Weights of a small transformer language model.
Size: 13 layers, MLP 1152 squared ReLU, vocabulary 1998, 7.72M parameters.
Architecture: RMSNorm before each block, no biases in attention or MLP, embeddings untied during training, normalized queries and keys, some layers without attention, local attention windows, shifted keys, capped logits.
Training: a variant of Muon for these matrices, 12446 steps.
Each number is 128 + 32 x the weight over its row's rms, rounded and kept within 0 to 255. Layers, rows and columns count from 0. The size above them is the row's rms in percent of the matrix's.

# layer 4 MLP up, 1152x192, rms 0.249, rows 769-804, columns 96-191
size [ 93 106 102  93 112  99  96 101  89 101  97 112  98 102 100  98  89 100  99 104 104  96 101  95 112 104  96  99 102  93 100 109 106 101 102  95]
[[131 127 132 176 156 124 162 107 140 145 139 167 205  57 102 149 107 122  64 143 108 128 111 134  19 135 134 125 139 106 150 135 223 144  84 166 125  83 101  91 168 172 152 173 135 134 104  85 151  72  87  88 158 130 199 147 151 181 160 157 144 131 129  89 112 145 152 137 122  73 137 168 103 104 159 136 107 119 135 165 131 174 151 142 114 142  98 127 141 134 104 127 151  87  47 123]
 [115  63 129  89 100 120 123  98  87 125 149 122 156 123 148 158 158 165 140 165  93 142 102 135 141 178 193 131  29 122 159  82 167 121  96 121  78 105 156 116 123  67 163 127 182  59  58  98 104  86 165  91 120 124 141 169 122 102  80 180 122 145 155 135 174 213 163 135 167  79 146 172 113 148 142  95 129  83  92 102 130 157 126 141 161 131  83  61 118 139 110 168 160 106 160 125]
 [132 140 117 106 121 162  86 129 151 133 180  90 156 141 158  61  93 121 126 143 145 118 118 100 138 105 146 141 106  58 151 197 152 137 114  54  83 143 119  99 141 133 145 110 157 171 191 173 136 142 163 152  93 151 108 119 185  77 157 147 100 116 142 159 123 108 166  92 157 156  79 108  53 118 182 158 165 126 159 118 137 100  85 104 114 117 159 159 166  95 109 154 154 129 188 115]
 [146 127  94 134 172 198 123 105 110 114 132 106 229 127  61 151 135 153 148 141 152 118 152 120  93  52 116 174 156  87  94 164 153 108 137 123 114 128 121 155 135 160  98  95 131 147 126 122 119  97 135  71 137 150 116 118  58 167 130 117 134 165 148  96 153 163 100 179 212 135 112 143 174 147 166  79 133 129 170 144  91 115 116 105 107 124 143 135 146 176 184 108 206 123 107 124]
 [169 112 137 165 180 159 145 113 114 152 142 178  84  84 139 130 165 131 115 169  93 137 129  91 126  92  94 143  87 142  95 149 139 145 110 157 211 101 136  99 136  76 101 133 155  90  87 167 117 154 179  89 122 114 167 113 132  81  91  83 187 180 126  75 165 162 121 130  85 137  77  89 198 165 139 140 123 145 145 133  89 132 189  95 182 118 120 137 180 117 137 122 150 142 123 171]
 [122 104 116 134 153  92  81 114 123 127  68 159 155 176 154  73 166 151 156 122 159 115 159 183 134 123 127 117  86 107 134 132 103 145 102 185 160 119 148 161 144  34 154 149  88 158 144 125 123 146 123 136 166 120 145 138 115 173 168 165  88 125 114 122 147 120 125 107 120 179  60 161 152 141  41 104 104  83 135  96 106 112 153  97  90 112  62 104 127  75 135  67 139 122 138 125]
 [124 143  96 140  81 151 110 139 131  77 198  69 154 135 143 117 126 139 108 156 200 137  86 138  88 217 187 161 102 163 149 149 185 110 115 150 134 116  81 115 132 100 144 119 117 118 146 224 193 136 145 134 175 137 101  96 201 152 157 160 104 108  97  86  91  95 109  72 183 126 115 100  57 169 146 150 140 107 120 159 125 181 126 179 135 131 103 133 100 156 111  99 147  93 135 139]
 [ 84  70 145  92 162 150 113 133 162 189 183 140 166 142 142 148 127 151 120 100  78  86 174 126 129 131 133 124  60 125 158 111 150  92 133  88 104 175 166  67 122 166 120 132  92 113 126  80 170 122 135  86  72 136 123 119 149 114 125 143 120 158 162  51 160  88 147 145 106  56 212 111 130 105 156 116 147 166 140 153 120 117 140 102 154 116  62 176 113  86  92 161 151 105 118 145]
 [ 66 100 116  82 126 105 139 138 106 182 142 167 128  60 199 175 139 135 198  99 142 142 158  70 155 110 122 133 148 133  76 116  99 130 132 163  97 104  44  94  61 156 161 152 142 192  88 107 108  82 108  95 166 131 144 106 107  71 172 100 178 134 135 158 137 146 130 147 116  96 135 166 111 111 100 109 105 113  89 176 168 141 157 112 136 134 121 143 134 165 116 151  72 158 123 179]
 [151  83 160 137 172 175 125 100 163 134 122 177 128 193 128 110 130 195 182  99 145  87 155 134 112 156 133 159 150 158 120 148 100 116 128 105 144 127  96  90 122 109 149 157 103 141 120 191 141 120 104 108 123 141  94  91 113 148 136 147 119 136 165 139 100 165  74  94 127 168 143 109 143 175 182 211 168 155 157 136 104 160 137 137 149 138  92 142 126 117 109 161 120 122 166 124]
 [ 82 165 171 115 127  89 162 125 116 117 191 153 152  76 138  87 117 127 128 144 104 190 129 170  63  72 118 111 167 165 132 114 158 123 150 145 141 173  93 122 100 108 114 116 159  78  59 130  93  51 106 172 160 162 145  85 122 168 129 154 135 153  74 107 110  68 115  94 132 150 171 172 116 158  86 119 105 117 146 141 114 165 124 131 131  45  84 169 151 113 147 156 159 115  61 162]
 [107 154 110  82 123 171 132 137 153  94  87 100  91 107  71 112 121 118 131 144 160 117 189 107 150 145 159 141 133 124 108 106 186 156 149 175 165 124 128  66 104 136 188 141 111 109 117  97 123 147 154 167 166 153 109  86  89 115 122 189 200 158 116 133 133  94 122  68 148 170 129  98 128 111 118 124 127  65 103 125 151  90 151 161 104 160 114 167 137 142 107 102  92  72 105 143]
 [127 125 112  99 123 117 139 107 124 139 162 152  99  94 122 112  88 144 123 116 111 168 122 142 106 157 158  98  82  89 131 194 143 113  92 154 117  84 152 106 131 153 148 120 121 102 121 170 155 147 103 128 137 147 115 138 152 180 157 116 177 141  55  82  74 156 133 152  87 180 139 147 110 123 153 134 130  97 149  83 102 118 124 161 107 144  51 161 186  84 168 166 156 128  87 157]
 [135 114 139 163 115 115 147 114 153 100 112 111 103 129 159 104 188  76 108  67 170 111 108 134 103 106 146 212 182  58 146 164 199 219  83 124 133 107  87 170 159 105 137 122 147 126 107 116 129 143  96 157 173 174 122 176  52  84 155 114 107  60 135 132 100  98 112  76 142 132 150 161 103 158 165 118 144 173 147 118 105 132 128 157 175 116  74 119 132 133 145 100 117 162 163 159]
 [127 160  58 149 154 154 207 124  64 129 193 103 164 146 161 155  78 114 120 104 170 112 100 122  95 115 162 165 135 136 161 128 158 150 202 131 135 137 149 120 123 140 150  88 113  95 131 119 129  72 116 110 125 208 101 153 191 128 130 131 109  94 173 146 163  98  58 146 176 122 101  99  96 123 179 117 133 177 124 132 114  97  74 145 141  83 141 116  91 187  67 141  83 132 161 184]
 [119 141 102 129  93 188 109  80 122 131 174  78 153 118 178 101 129 126 108 149  74 102 131 200  68 137 128 114  49 127 165 130 123 124 212  85 115  77 147 132  87 127 127 188 147 136 141 164 126 145 101 163 146 109 144  95  70 154 125 152 152 153  92 117 139 104 140 119 174 110 135 157 132  95 147  86  96 163 159 136 107  80 101 160 120  85 100  49 118  72 148 115 134 152 147 129]
 [119 184  80 142 159 165 173 130 159  71  94 130  95 121 108 114 111 161 122 141  88 121 101  96 165 171 143 126 136 143 168 131 115 124 106 140 120 164 185 149 106  97  99 143 113 160 131 147  97 131 182 129 134  77 136 149 172 103 152  84 139 174  93 149 159 120 105 195 132 165 141 117 130 132 126 136  54 112 139 199 130  88 105  79 120 160  82 172 110 198 152 174 171 124 114 140]
 [141  66 122 151 180 108 101 101 134 140  94 143 195 127  88 165 156 118  92 108 146 122 116 107 131 150 155 118  80 107 149 195 130 146 166 128 132 122 160 131  92 149 101 100 120 109 149 148 147 121 120 135 167 179 120 123 145 149  90  90 183 108 133 166 158 145 144 123 146 111  80 104 108 174 144 103 141 102 136  51  88  53 128 173 119 173 132 115  82 149 174 173 107 155 161 105]
 [109 181 127  96  79 149  86  78 196 126 126 100 135 120 110  46 119 141 102 116 131 165 114 151 141 133  63  36  97 181 138  98 180  53  82 155 117 180 112 159  82 112  99 129 121 105 118 145 116 122 105 115  89  82 163  29 141 114 130 137 122 161 172 134  73  86 113 173  84  98 188 160  93 178 137 155 128  76 171 100 117 124 149 119 106  91  65 167 126 141 107 114 118 174 138 143]
 [183 132 141  59 139 173 169 147 106 147  97  97 116 100 113 169 125 129  62 135  98 123 155  86  93 129  90 121 103 146 153 125 179 138 146 197  57  63 128 147 128  74 159 115 121 131 119 154 140 158 146 126 112  90 104 145 107 143  81 156 151 165 114 150 147 160 150 149 195 104  84 125 128 127 144 132 149 125 127 143  76 130 144 129 154 114 144 127 117 107 160  71 148 128 232 144]
 [186 112 155 169  96 152  86 101 175  93 115 126 170 135 134 154  79 147  98 101 132 145 146 130 152 168 144 125 129 125 166 114 157 149 100 143 125 143 142 145  88 201 147 126 102 117 135 136 121 100 167 124 152 138  95 115  98  91  98 118 117 201 134 122 160 131 109 167 152 122  91 144 156 191 171 102 123  95 139 144  57 152 106 150 137 116  87 101 102 107 161 145  76 172 113 114]
 [128 103 154 102 160 178 109 167 127 165 152 139 107 117 150 103 158 110 121 121  99 111 137  78 124  84 124 161 141 109 140 160 144 121 173 106  81  89 127 135 134 131 157  80 174 120 169  74 112 131 155 107 190 124  88 111 123 157 183 142 151  95 104  91 152 113 139 185 170 149 193 157 134 197 161 102 140 135 151 121 144  86 198 113 143 144 165 128 143  92 127  83 109  92 107 148]
 [ 54  85 138 134 131 164 173 177 170 142 142 109 128 137 144  66  95 111 159 108 183 130 163 142 192  80 164 127 131 125 136  76 142 137 122 113  93  76 108 105  90 139 149 122 146 104 212  92  92  90 124  91 137 112 113 143 200 127  72 132 175 164 126 140 149 167 104 188 104 163  80 100  84 135 138 135 122 121 132 118  82  79 107  99 110  94  84 174 138 168 117 145  83 116  89 141]
 [131 153 166  60  81 107 136  92 188  87 199  85 100 137  86 177 167 152 124 144 148 117 111 116 138 180  77 159 121  69 175 137 133 144  97 146 127 160 111 127 133 148 184 102 104 120 183 142 109 140 120 127 141 101 139 197  70 148 118 128 135  98 123 188  70 174 166 122 122 169 158 115 113 145  93 143 105 164 203 117 131  95 148  95 119 101 109 150 131 112 137 144  72 158 140 119]
 [125 159 112 153 168  97 132 117 126  78 132 152  96 117 148 124 130 136 167 146 164  71  84 145 146 148 106  99 114 105 136 111 103  66  30 141 120 151 146 156 161  27 173 125 112 148 135 170 103  98 111 132 183 131  84 131  79 126 167 104 166 131 124 125  82 169 115  93 123  91 132  71 138 127 112 157 128 147  54 157  86 116 130 122 162 104 187 154 198 167 126 137 140 148  96 125]
 [ 95 171 182 143 117 112 134 185 102 127 111 148 152  70 149 136  47 176 148 164  86 146 107 108 134 101 128 162 104 132 114 105 126 123 113 137 107 173 113 144 130 107 142 106  90 163 113  91 136 149 104 112  80 180 126 146 148 176 129 109 149 132 171  98 129 166 139  95 138 148 185 149 112  94 180 107 140  97 114 157 112 186 145  96 171 158 138 125 111  85  86 108 134  92 150 133]
 [170 135 153 148  60 174 163 157 121 121 126 108 170 102 133 116 119 202 167 121 162 161 141 128 112 125 129 177 120  97 114 144 147  82 149 141 156 131 158  65 169 106 214 112 130 160 121 153  67 154 110 142  80 179 177 112 117 131 129 120 171 130  82  84 163 120 149 142  65 130 119 140  93 155 194 146 145 138 164 109  75 151  97  95 145 129 124 126 162 140 124 130 132  77 104 145]
 [122 165 149 133  90  80 103 129  93 147 106 184 137  67  70 102 110 193 136 112 168 139 123 105 161 159 154 131 120 106 154 153 125  98  75 134  96 169  83 127 104  92 150 139 186  88  67 135 126 162 131 149 100 134  63 108 104 126 146 109 104 129 105 100 147 122 168 120 124 107  86  93 141 131 114 157 119 165 134  70 160 140  82 102 157  87 122 125 131 126  58 126  75  96 137 181]
 [132 156  80  67 173 150 131 117 114 149 118 142 174 119 186 101 113 115  81 174 131 114 177 130 177 105 127 156 123  53 159 109 128 162 170 154 123 143 143 148 155 143 119  89 126 161 154 120 155 151  87  95 110 113 172 130 131 100 114 120 143 140 134  84 113 118 169  89 126 108 103  91 138 121  73 140 113  56 177 140 113 119 119  84 135 162  78 107 138  83  96 151 134 152 115 127]
 [116 164 139 142 152 149 100 126 130 107  90 122 104 162 121 117 105 102 136 106 128 117  82  97 192 113 159 175  99  95 157 117 150  96 109 189 177 133 139 146 111  40 150 127 111 125  90 114 145 107 138 114 151  61 148 155 127 138 113 164 111 136 146 149 120 166 152 120 184 137 112 148 134 175 138 169  87  86 114 145 135  99 146 129 173 101  89 129 155  64  76 127  94 207  78 120]
 [109 123 117 159 127 152  81  93 144  89 163 123 182 103 155 160 103 156 124 141 107 120 189 126 127 128 135  59 141 128 108 134 102 141 125 146 164  87 151 118 121 159 172 144 159 191 123 136 144 103 147 116 193 124 119 139 132 118 142 154 198  76 163 144 199  70 130 175 132  88 103 131 186 166 128  77 102  87 109 121 144  71 103  82  86 145 149 154 166 106 115  96  94 136 169 130]
 [145 100 121 160 160  94 163  86 152  54 146 123 102 117 237 128 100 107 124 154 112 109 134  78 165  80 123 142 117 143 187  97 100 140 142 143  85 163 185 134 117  64 104 115 122 109 108 119  89 103 113 130 116 118  63 133 121 116 134  89 135 117 136 138 130 138 112 121 145 115 111  66  58 158 142 145 102 137 153  54 179 141  69 149 153 128  82 132 103 127 161 156 127 147 132 151]
 [ 67 109 115 115 137 147 148 125 123 175 137 142 126 199 166 109  82 131 124 133 120 113 150  96 118 135 166 156  61  94 106 133 154 123 116 125 135 142 151 113  79  77  90 158 148 137 118 153 102  86 150 149 180 154 122  99 106 159 134  98 118  66  75 157 113 142 114 112 130  88 114 137 166 122 167  91 170  61  82 140  56 136 182 107 152 128 114 130 103 140 177 119 106 137 120 154]
 [ 85 161  76 131  87  91 117 152 175 110  97 116 163 113  91 100 101  90 100 148 116 108 157  42 140 112  84 208 152 101 131 124 183 109 174 159  97 184 153 187 118 122 109 170  94 114 209 138 136 103 100 131  95 155 122  89  90 161 135 111  78 151 115 183 160 151  83 119 137 125 141 117  89 134 117 154 185 161 125  80 150 158 113 103 167 123 128  99 144 104  95 198 137  93 143 106]
 [139 112 164  98 143 121 106 165 196  95 140 208 136 104 119 148 117  99  69 111 160 124 105 134 102  56 141 102  73  94 152 165 135 102 173 105 199 110 194 130 127 159 131 198  53 121 107  99 160 105 119 128 154 134  96 161 135 141 146 111 144 167 153 144 116 118 130 138 158 121 164 121 121 152 146 131 126 146 154 172 100 119 119 113 129  81 147 143 198 149 159 162 166 165 134 172]
 [102 175 110 123 139 109 141  61 131  95 146 158 142  91 167 151 167  90  53 157 153 133  68 121 234 132 102 138 135 145  99 135 180 152 114 142  91 142 117 132 183 109 147 128 149 182 135 209 154  65 142 150 123 153 148 188  77 132 150 128 161 127  93  73 168 105 147 127 169 142 121 133 105 102 151  95 116 103 102 122 143  93 104 139 122 126 140  93 120 149  98 108 128 107 133 147]]
# layer 4 MLP down (transposed), 1152x192, rms 0.0986, rows 769-804, columns 96-191
size [ 92 102 105  95 108  95 100  93  98  98  96 109 100  99  97  86  90 105  99 102 103 100  97  95  96 106 104  96 111  93 103 104 101 104  94  87]
[[138 187 108  77 130 107 181 111  98 134 154 150 135  96 118 138 204 126 106  86  82 134 178 108 137 130 135 129 155 114 118 105 181 115 196  99  90 156 102  97 122  87 170 184  92 175 173 115 143 110 118 133 151 106 169 100 149 172  29 184 132 169 105  91 131 150 113 142 139 178 127 106 214 154 102 128 150 156 143 130 176 139 118 158 145  57 166 173 140 136 120 119 128 177 156 122]
 [ 81 113 121 136  76  76 109 146 131 144  86 115 183 109 146 163 138 118 148  98 165 133 216  76 215 119 126  62 161 136 126 202  93 116  93 100 144  77  87 151 121  98  77 158 132  87  80 158 134 185 118 131 172 169  89 112 110 140  57 114 137 131 115 164 141 111 121 163 106 111  81 131 140 103 125  95 132 130 146  85  93 147 151 119 153 187 188 159 142 110 111 107 176  73  91 123]
 [110 126 120 153 155  20 177 205 140 115 136 147 103 149 113 142 110 163 130 167 129 134 102 154 102 115 184 105 130 109 157 156 141  42 166 142 115  68 138  66  92 195  86  74  85 153 195 107 153  92 104 125  91 167 121  96 150  91 121 138 142 135  86 110 116 148 111 135 169 124  91 115 199 115 168 101 103 153 113 114 128  93 124  90 147 135 137 148 165  99 161 110 145 178 175 154]
 [101 115 136 156 112  30  96 170 141 149 101 115  64 150 163 159  88 119 110 114 116 175 122 160 125 181 147  97 122 146 134 105 154 181 127 168 127  99  97 108  73 158 158 134 148 110 122 189 135 158 133 168 121 146 162  90 130  65 129 147  97  90 119 128  72  99 113  64  61  93 143 109 103 156  98 104 139  97  55 125 150 187 147 113 117 132 115 184 134 124 103 155  54  77 135 159]
 [113 168 162 136 127 122 148  86 164  86  56 107 148  94  62 164 132 134 118 131 110 108  96 167 146 103 127 147 107  96 136 177  71 164 147 156 188 155 145  97 159 177 155 164  99 106 128  81  99 166 102 106 119 177 132 161 132 117 164 128 143 137 132 124 115 126 154 131 204 104 174  64 110 112 138 104 147  93 159 140 100 106  89 158 110 148 130 171 139 118 163 142 171 123 113 106]
 [148 124 144 173  97 123 103 154 126 128 162  89 118  86 132 159 121 146 109 164 151 140 145 101 121 192 125 104 165 153 128 150 118 137 136 109 180 116 115  77 103  99  72 141 154  71 126  97 178 125  41  92 130 108  91  58 161 154 121 110 169  70 107  96 158 158 153 110 140 100 135  71 169 115 143 125 122 157 145 132 177 113 177 168 163 121 187  84  79 118 118 163  79 125 155 111]
 [ 86 119 106 166 158 143 104 120 115 124  77 147 146 124 167  97 141 100  94 135 132  91 121 162  87 158  75 146 130 209 136 141 173 113 145 149  29  96 176 100 133 100 117 142 139  97 142  90 179 136 142 154 151 161 163 111 171  90 131 141 202  94 103  87  80 122 148 121 139 133  91 143 136 128 131 165 117  35 108 107 157 139 138  92 111  74 150 152 120  64 175 124  92  38 118 150]
 [122 102 138 175  81 164 133  94 134 158  66 145 133 154 151 104 209 103 107 157 137 144 129 181  67 165 112 143 127 110  99 137 159 102 151 138 138 100 178 116 127 168 133 149 151 137 129  70 172 101 137 157 103 130 181 194 135 136  52  94 117 100 163  27 105  84  55 158 134 113 118  44 103 102 115 140 170 114  78  52 135 127 130  90  84 164 165 142 113 101 163 123 167 126 107 161]
 [185 140 182 137 104 130 100 119 132 180  81 106 162 205 115 128 158 118 131 128 106 119 125 110  51 121 119 180 106 119 122 165 115 122 136 128 162 109 117 100 110 134 137  86 117  97 103  92  53 141 148 136  96 104  77 143 169 139  94 124 156 161 172 147  93 120 143 139 200 135 130 130 100  98 122 114  77  64 102 144 136 162 160 118 142 107 158 183 114 171 152 127 143 141  60  94]
 [133 126 144 140 117 156 154 147  73  87 122  89 139  94 110 146 184 140 139  90  97 124 105 108 140 137 123 127 138 114  84 103  83 117 132 136 153 112 102 141 121  92 183 134 144 187 132 113 225 193 115  95 136 107 151 135 108 158  45  82  87 163 143 148 157 120 188 154 151 135  80 167  82  36 132 125 115 142  84  96  98 135  89 156 127 171 138 104 153 144  92 125 142 110 175 183]
 [ 92 157 102 185 166 169 161 177 145  96 119 153 150 157 129 167 189  79 121 122  86 141 126 120 109 214 155 138 164 180 140  85 130  53  66 121 183 171 123 133  88 116 146 162 113 133 107 142 100  71 124 121  86  85 137 109  58  74 134 137 114 129  50  59 147 113 110  97 147 191  50 132 113 184 122  97 147 110 162  66 138 188 136 116 149 165 140 158 155 101 107 116 106 132 117 128]
 [120 106 168 118 116 126 169 125 120 130 201 146 127 117 130  67  90 115 144 120 116 162 225 158 167 160 102  89 159  99 106 107 167  56 179 129  72 154 118 100 122 199  82 127  98 130 159  93 134 170 113 181 119 149 127 129 159 137 184 109 177 118 124 186 132  88 115 110  99 130  90 111 128  87 138 160 158 101 131  83 100 157 129  93 125 108 125 119 111 145  46 171 129 104  69 133]
 [124 116 111 149 112 119  67  71 144 125 152 131 192 157  96 104 156 131 111 139 121 122  79 166 109 113 131 157 160 132 187 143  99 161 122  94 152 159 103 112 169  94 144 107 142 161 112 124 128 104 153 111 145 182 146 152 147 154 154 129 176 156 188 103 172 168 134 123 123 122 137 177 134 148 133 115 112 115 105 114  79 106 139 106 104 127 167  68 117 125 150 126 169  96 111  61]
 [ 84  98 127 191 193 149  96  66 156  59  73 157  91 111 147  93 105  93 132 168  77 140 169 183 161 142  95 109 192 105 141 108  88 171  87 136 158  78 188 123 100 102  63 156  98  89 164  99 110 114 114 137 126 127 175 125 136  52 108 123 147 180 128 170  74 142 170  86  78 125 120 100 134  95  99 103 161 126 142 114 139 122 125 101 119 122 128 126  93 128  43 131 138 105  81  90]
 [110 159 130 102 152 152 122 136 157 193  93 125 130 122 122 120 115 167 171 183  82 146  69 130 143 112 131  72 145 138 194 101 146 186  83  83 158  46 122 131  96 177 101 112 119 113 116 153 151 126 205  99 136 106 179  74 110 156 125  90 117  75 100 122 111 138 176 112 144 176 173 155 144 108 108 121 150 102 141 116  96 157 139 177 111 148 142 160 129 101 205  95 142 149 124 152]
 [131  96 102 105 159 120  32 164 146 137 129 113 171 128 175 126 124  96 106 110 167 204 139 158 146 147 127 133 134  79  90  98 174 138 117 113 163 100  67 102 111 109  90  94 152 124 132  86  45  70 109 149 150 153  92 127 168 157 143 120  67 154 188  69 110 141 165 111  68 140 140 189 126 117  97 110 173 118  88  80 164 123 192 114 101 126 200 148 116 185 117 150 144 117 122 110]
 [139 124 158 120 165 145 129 108 184  92 130 123 152 157 117 132 130  65 168 153 126 234 130 179 172 105 113 113  75 157 126 163  83 158 117 125 103 125 152  95  83  99 154 104 177 122 119 119 130 119  93  86 144 136 149 111  80 163 158 123 132 127 117 127 130 183 125  65 144 169 144 130 175 118 140  63 163 176 126 111 137 106 174  65 128 133 134 124 132 141 130 110 124 197 133 124]
 [152 124 127 113  97 138 159  62 170 100 157  80 150 122 172 107  80  79 115 147 145 170 151 178 151 140 158 100 120 135  84 141 155 120 140 115 160 155 136 130 144 150 171  96 152 102  88 137  85 122 197 131 148 156 121  68 119 128 107 160 142  88 121 178 114 116 165 134 166 149 132 164 151 160 136 166  95 139 105 126 149 138 114 112 144  91  75  31 136 118 117 126 116 132 159 113]
 [134 124 191 210  84  95  98 159 141  76 137 116  91 185 151 135 160 144 102 153 140 123 132 147 114  91 145 133 161 128 112 131 113 127  96  98 128 145 156  51 136 112 121 134 104 135 136 146 182  44  79 161 166 167 163 152 132 183 155 126 151 182 126 139 106 149 176 112 116 137 136 128 164 141 129 129 135 124 157 150 214 134 188 143 112 144 162 128 156  81 183 127 136  97 111 131]
 [ 39 107 111  94  90  97  83 137  92  79 137 116 108 131 162 154 144 107 133 190 136 139  88 107 127 132 158  57 115 132 135 120 115  90 115  73 113 144 136 121 123 163 125 133  89  83  70 215 161 139  73  24 148 156 144 103 128 114 187 148 119  54 120 154 120 141 102 142 142 119 157 157 161  90 130 104 136  70 146 126 138 135 139  91 148 179  51 154 193  72 116  44 146 128 120  89]
 [135  91 113  81 193 126 150 167 151 134  61  85 172 110 168  70  43 111 145 195  79 153 164 105 137 106 107 102 125 137 173 146 143 127 164 114 104  96  60 136  73  99  93 119  85 136 160  91 153 152  86 152  48  90 108  93 114 140 146 150 117 136  92  94  96 180  65 128 126 118 140 158 146 131 133 123 128 137 147 134 125 145 180 126  85 126 159 129 166 138 141  81 102 129 143 140]
 [120 151 181 105 150 143  81 156 113 109  85 140  86 115 122 113 154 176 137 129 102 151 143  99 171 102 171 100 146 163 111  80 113 153 151 110 127  76 153 139 162 162 147 145  98 138 105 138 116 159 117 158 106 140  79 102 151  80 106 107 147 101  70 132 124 166 167  93 145 131 106 133 130 110 177  81  97 126 174 107 136 142 158 162  48 129 133  78  62 116  99  80 114 103 146 161]
 [ 85  90 109 112 119 116  96  78 119  91 136 149 144  33  96 119 153 159 162 147  84  73 119 127 181 170 155 139 117 129 158 159 172  45 157 111 110 162 129 125 142 112 113 144 154 149 127 174  96 119 155 140 108 116 160 116 143 194  96 130 136 118 108 160 170 135  82 128 105  75 152 124 163 114 169 146 130 151 119  87 120 123 138  43 151 156 170 142 107 174 140  89 108  99 165 193]
 [117 176 120 154 165 118 128  70 111 112 110 111 136 169 199 124 145 125 163  72 159 117 128 144 150 230 161 180 117 159 211 146  99 150 117 117 136 146 157 144 152 136 110 120  56 162 108 110 102 104 112  84 173  98 110  95 146 153 151 120 137 124 156 135 155  93  99 111  72 140 135 136 131 151 195 156 163 112 163 121 142 112 107 125 148 110 125 103 145 100 133 121  89 143 153  98]
 [116 176 102  63  76 157 120 111 171 146 116  66 102 146 121  83  68 149 178 115 123 146 126 133 111 148 117  86 125 130 132  46 135 121 186 170 102 171 133 101 114  92 131 104 115 143 117  88 170 154 150 155 151  73 156  78 130 150 132  94 124 167  63 106 157 137  92 161 119 159 135 175 149 106 141 127 104 103 101 150 139  74 124 161 108 107 169 174 151 133 102 119  88 136 129  75]
 [122 129  95 108 196  81 144 127 149  82 124 140 120 156 107 108 173 134 179  89 140 167 125 136 136  55 141 115 135 104 100  48  53 161 107 133 153 127 111 126 128  98 139 145  94 132 125 187 133 130 121 117  90 134 162 180 101 142 156 124 143 197 145 188 147 158 117  78  89 134 162 145 137 116 114 149  86 136  79 169 127 137 127 121 172 177  88 151 142 162 118 103 112  88 111  77]
 [180 119 192 105 111  95 113 167 184  96 174 114 157 158 131 145  88 122  76 173 163  99  88 101 132 119 133 127  95 160 133 104 163 104 112  71 105 119  86  67  90 109 111 164  99 184 135 113 170 151 112 142 172 122 139 150  92 120  84  68 154 117 105 133 140 152 148 163 188 170 119 110 104 116  70 104 132 136 175 160 163 159 131  77 140 148 136 126 145  98  87 122 154  64 131  45]
 [136 143  55 102 129  78 129 152 143 125  93 149 155  73 171 188 123 123 158 141 169 103 114  96 170 130 115 100 111 146 109  87  98  96  48 128 172 156  91 136 128 106 107 160 130 112 140 123 109 159 113 123 140 100  85 113 118 152 177 129  41 132  79 181 143 111 122 124 103 106 103 128 101  88 153  75 106 177  82 128 147  86  99 108 141  77  95 125 165  85 180 165 127  87  85 135]
 [143 152 104 103 142 122 137 187 159  99 149 100 144 110 106  66  92 121 145 155 161 187 131 160  91 132 161 178  81 177  84 154 140  95 142  89  58 108 152 187 162 169 112 123 105 125 130 188 100 128  84 136 139 131 175 149 136 144 148 127 143 155 100  69 110  97 157  91 121 190 138  78 159 115 115 152  70  96 155 185  82 167 145 140 167  91 176 147 146 136 146 121  85 114  92 115]
 [144 129 170  88 125 174 169 114 158 146 166 108 137 106 103 163 155 181 168 163 140  98  83  86 137  90 118 137 105 149  85  98  97 128 105  83 113 169 122 147 144 169 143 130 103 130  92 127 147 211 129  73 151 133 184 130  96 118 115 102 158 112 125  72 115 200 124 112  90 112 128 155  71 142 163 108 156 102 116 134 116  88 126 128 142 105 109 106 148 117 101 157 154  95 119 155]
 [153  94  56  76 100 112 137 173 159 126  96 120 147 134 184  76 145  99 145 135 112 101 142 155 158  92 142 113 122 168 191 152 164 146 125 188  77 120  81 133 173 103 121  62  82  93 106 105 123 105 217 115 158 104 143 114 133 150 211 132 140 103 140 130  64 133 111 157  95 165 127 145  97 187 109 182 115  97 120 127 129 128  75  97 127 155 132 115  87 163 109 131 154 140 110 139]
 [133 116 119 119 180 128 108  88  91 118 157 109 109 111  80  98 120 124 163 205 101 156 118  99 129  89 118 219 148 150  83 168 117 155 130  82 112 170 175 149 101 126 166 125 129  77 138 130 184  80 169 203 133  56 143 160 152 151 127  81 167  92 142 122 159 153  90 147  81 159 132 158 120  97 148 186 126 127 100 128 124  94  99 141 123 124 155 160 127 131 136 193 104  73  99 146]
 [142 169 130 124 173 151  82 158 139  79 120 177 117  89 102 122 174 183 155 103  91 143 139 131 122 122 130 148 225 172 123 119 143 116 160 202  86 118 145  96 118 125 161  84 151 144  78  97 156 162 134 131 136 143 107  86  77 132 167 176 215 143 128 127 156 162 125  93  83 124  97 101 110 155  89 116 119  85 114 104 113 134  98 111 114 121 120 145 120 112  83 122  87 132 135  91]
 [109 141 168 127 111 140 128 148  51 103 142 192 112  49  65 173 135 136 175 165 104 100 148 132 108 116 110  95 203 123 141  90 117 111  44  74 101 132  41 126 127 123 141 130 123  79  93 145  97 172  58 152  98  81 133 158 157 110  95 121 130  81 157 107 162 141 124 147 119 132 126 137 158  90 110  83 134 179 184 120 153 104 123 104 101 176  87 144 195 127 143 120 102 159 175 149]
 [194 132 158 134 139 164 159  40 171 156  98 145  53 123 110  69 159 130  60 107 146 147 134 157 147 117 162 102 135 120 153 144 115  47 118 163 137  96  99 154 115 146 143  83  75 186 167 104 100 118 139  89 100 147 199 108 157  88 114 132 110 125  29 144 122 113  93 136 150 110 169 174 128 135 110 163 170 136 110 100 101  54 115 172 114 171 152  96 110 129 200  86 113 159 131 109]
 [153 174 149 171 117  90 145 134 182 118 123 106  98 171 134 123 152  98 160 218  85  83 197 116 123 116 126 128  68 102  92 136 120  72 182 109 117 105 161 141  93  91 105  79 118 134  97 107 103 149 109 126  84 138 160  76 175 144 116 123 127 126 118 140 138 144  99  95 101  98 137 110 150 162 116 106 182 156 170 104 164 167 188 108 113 162 143 122 115 171 143 165 132 164 154 126]]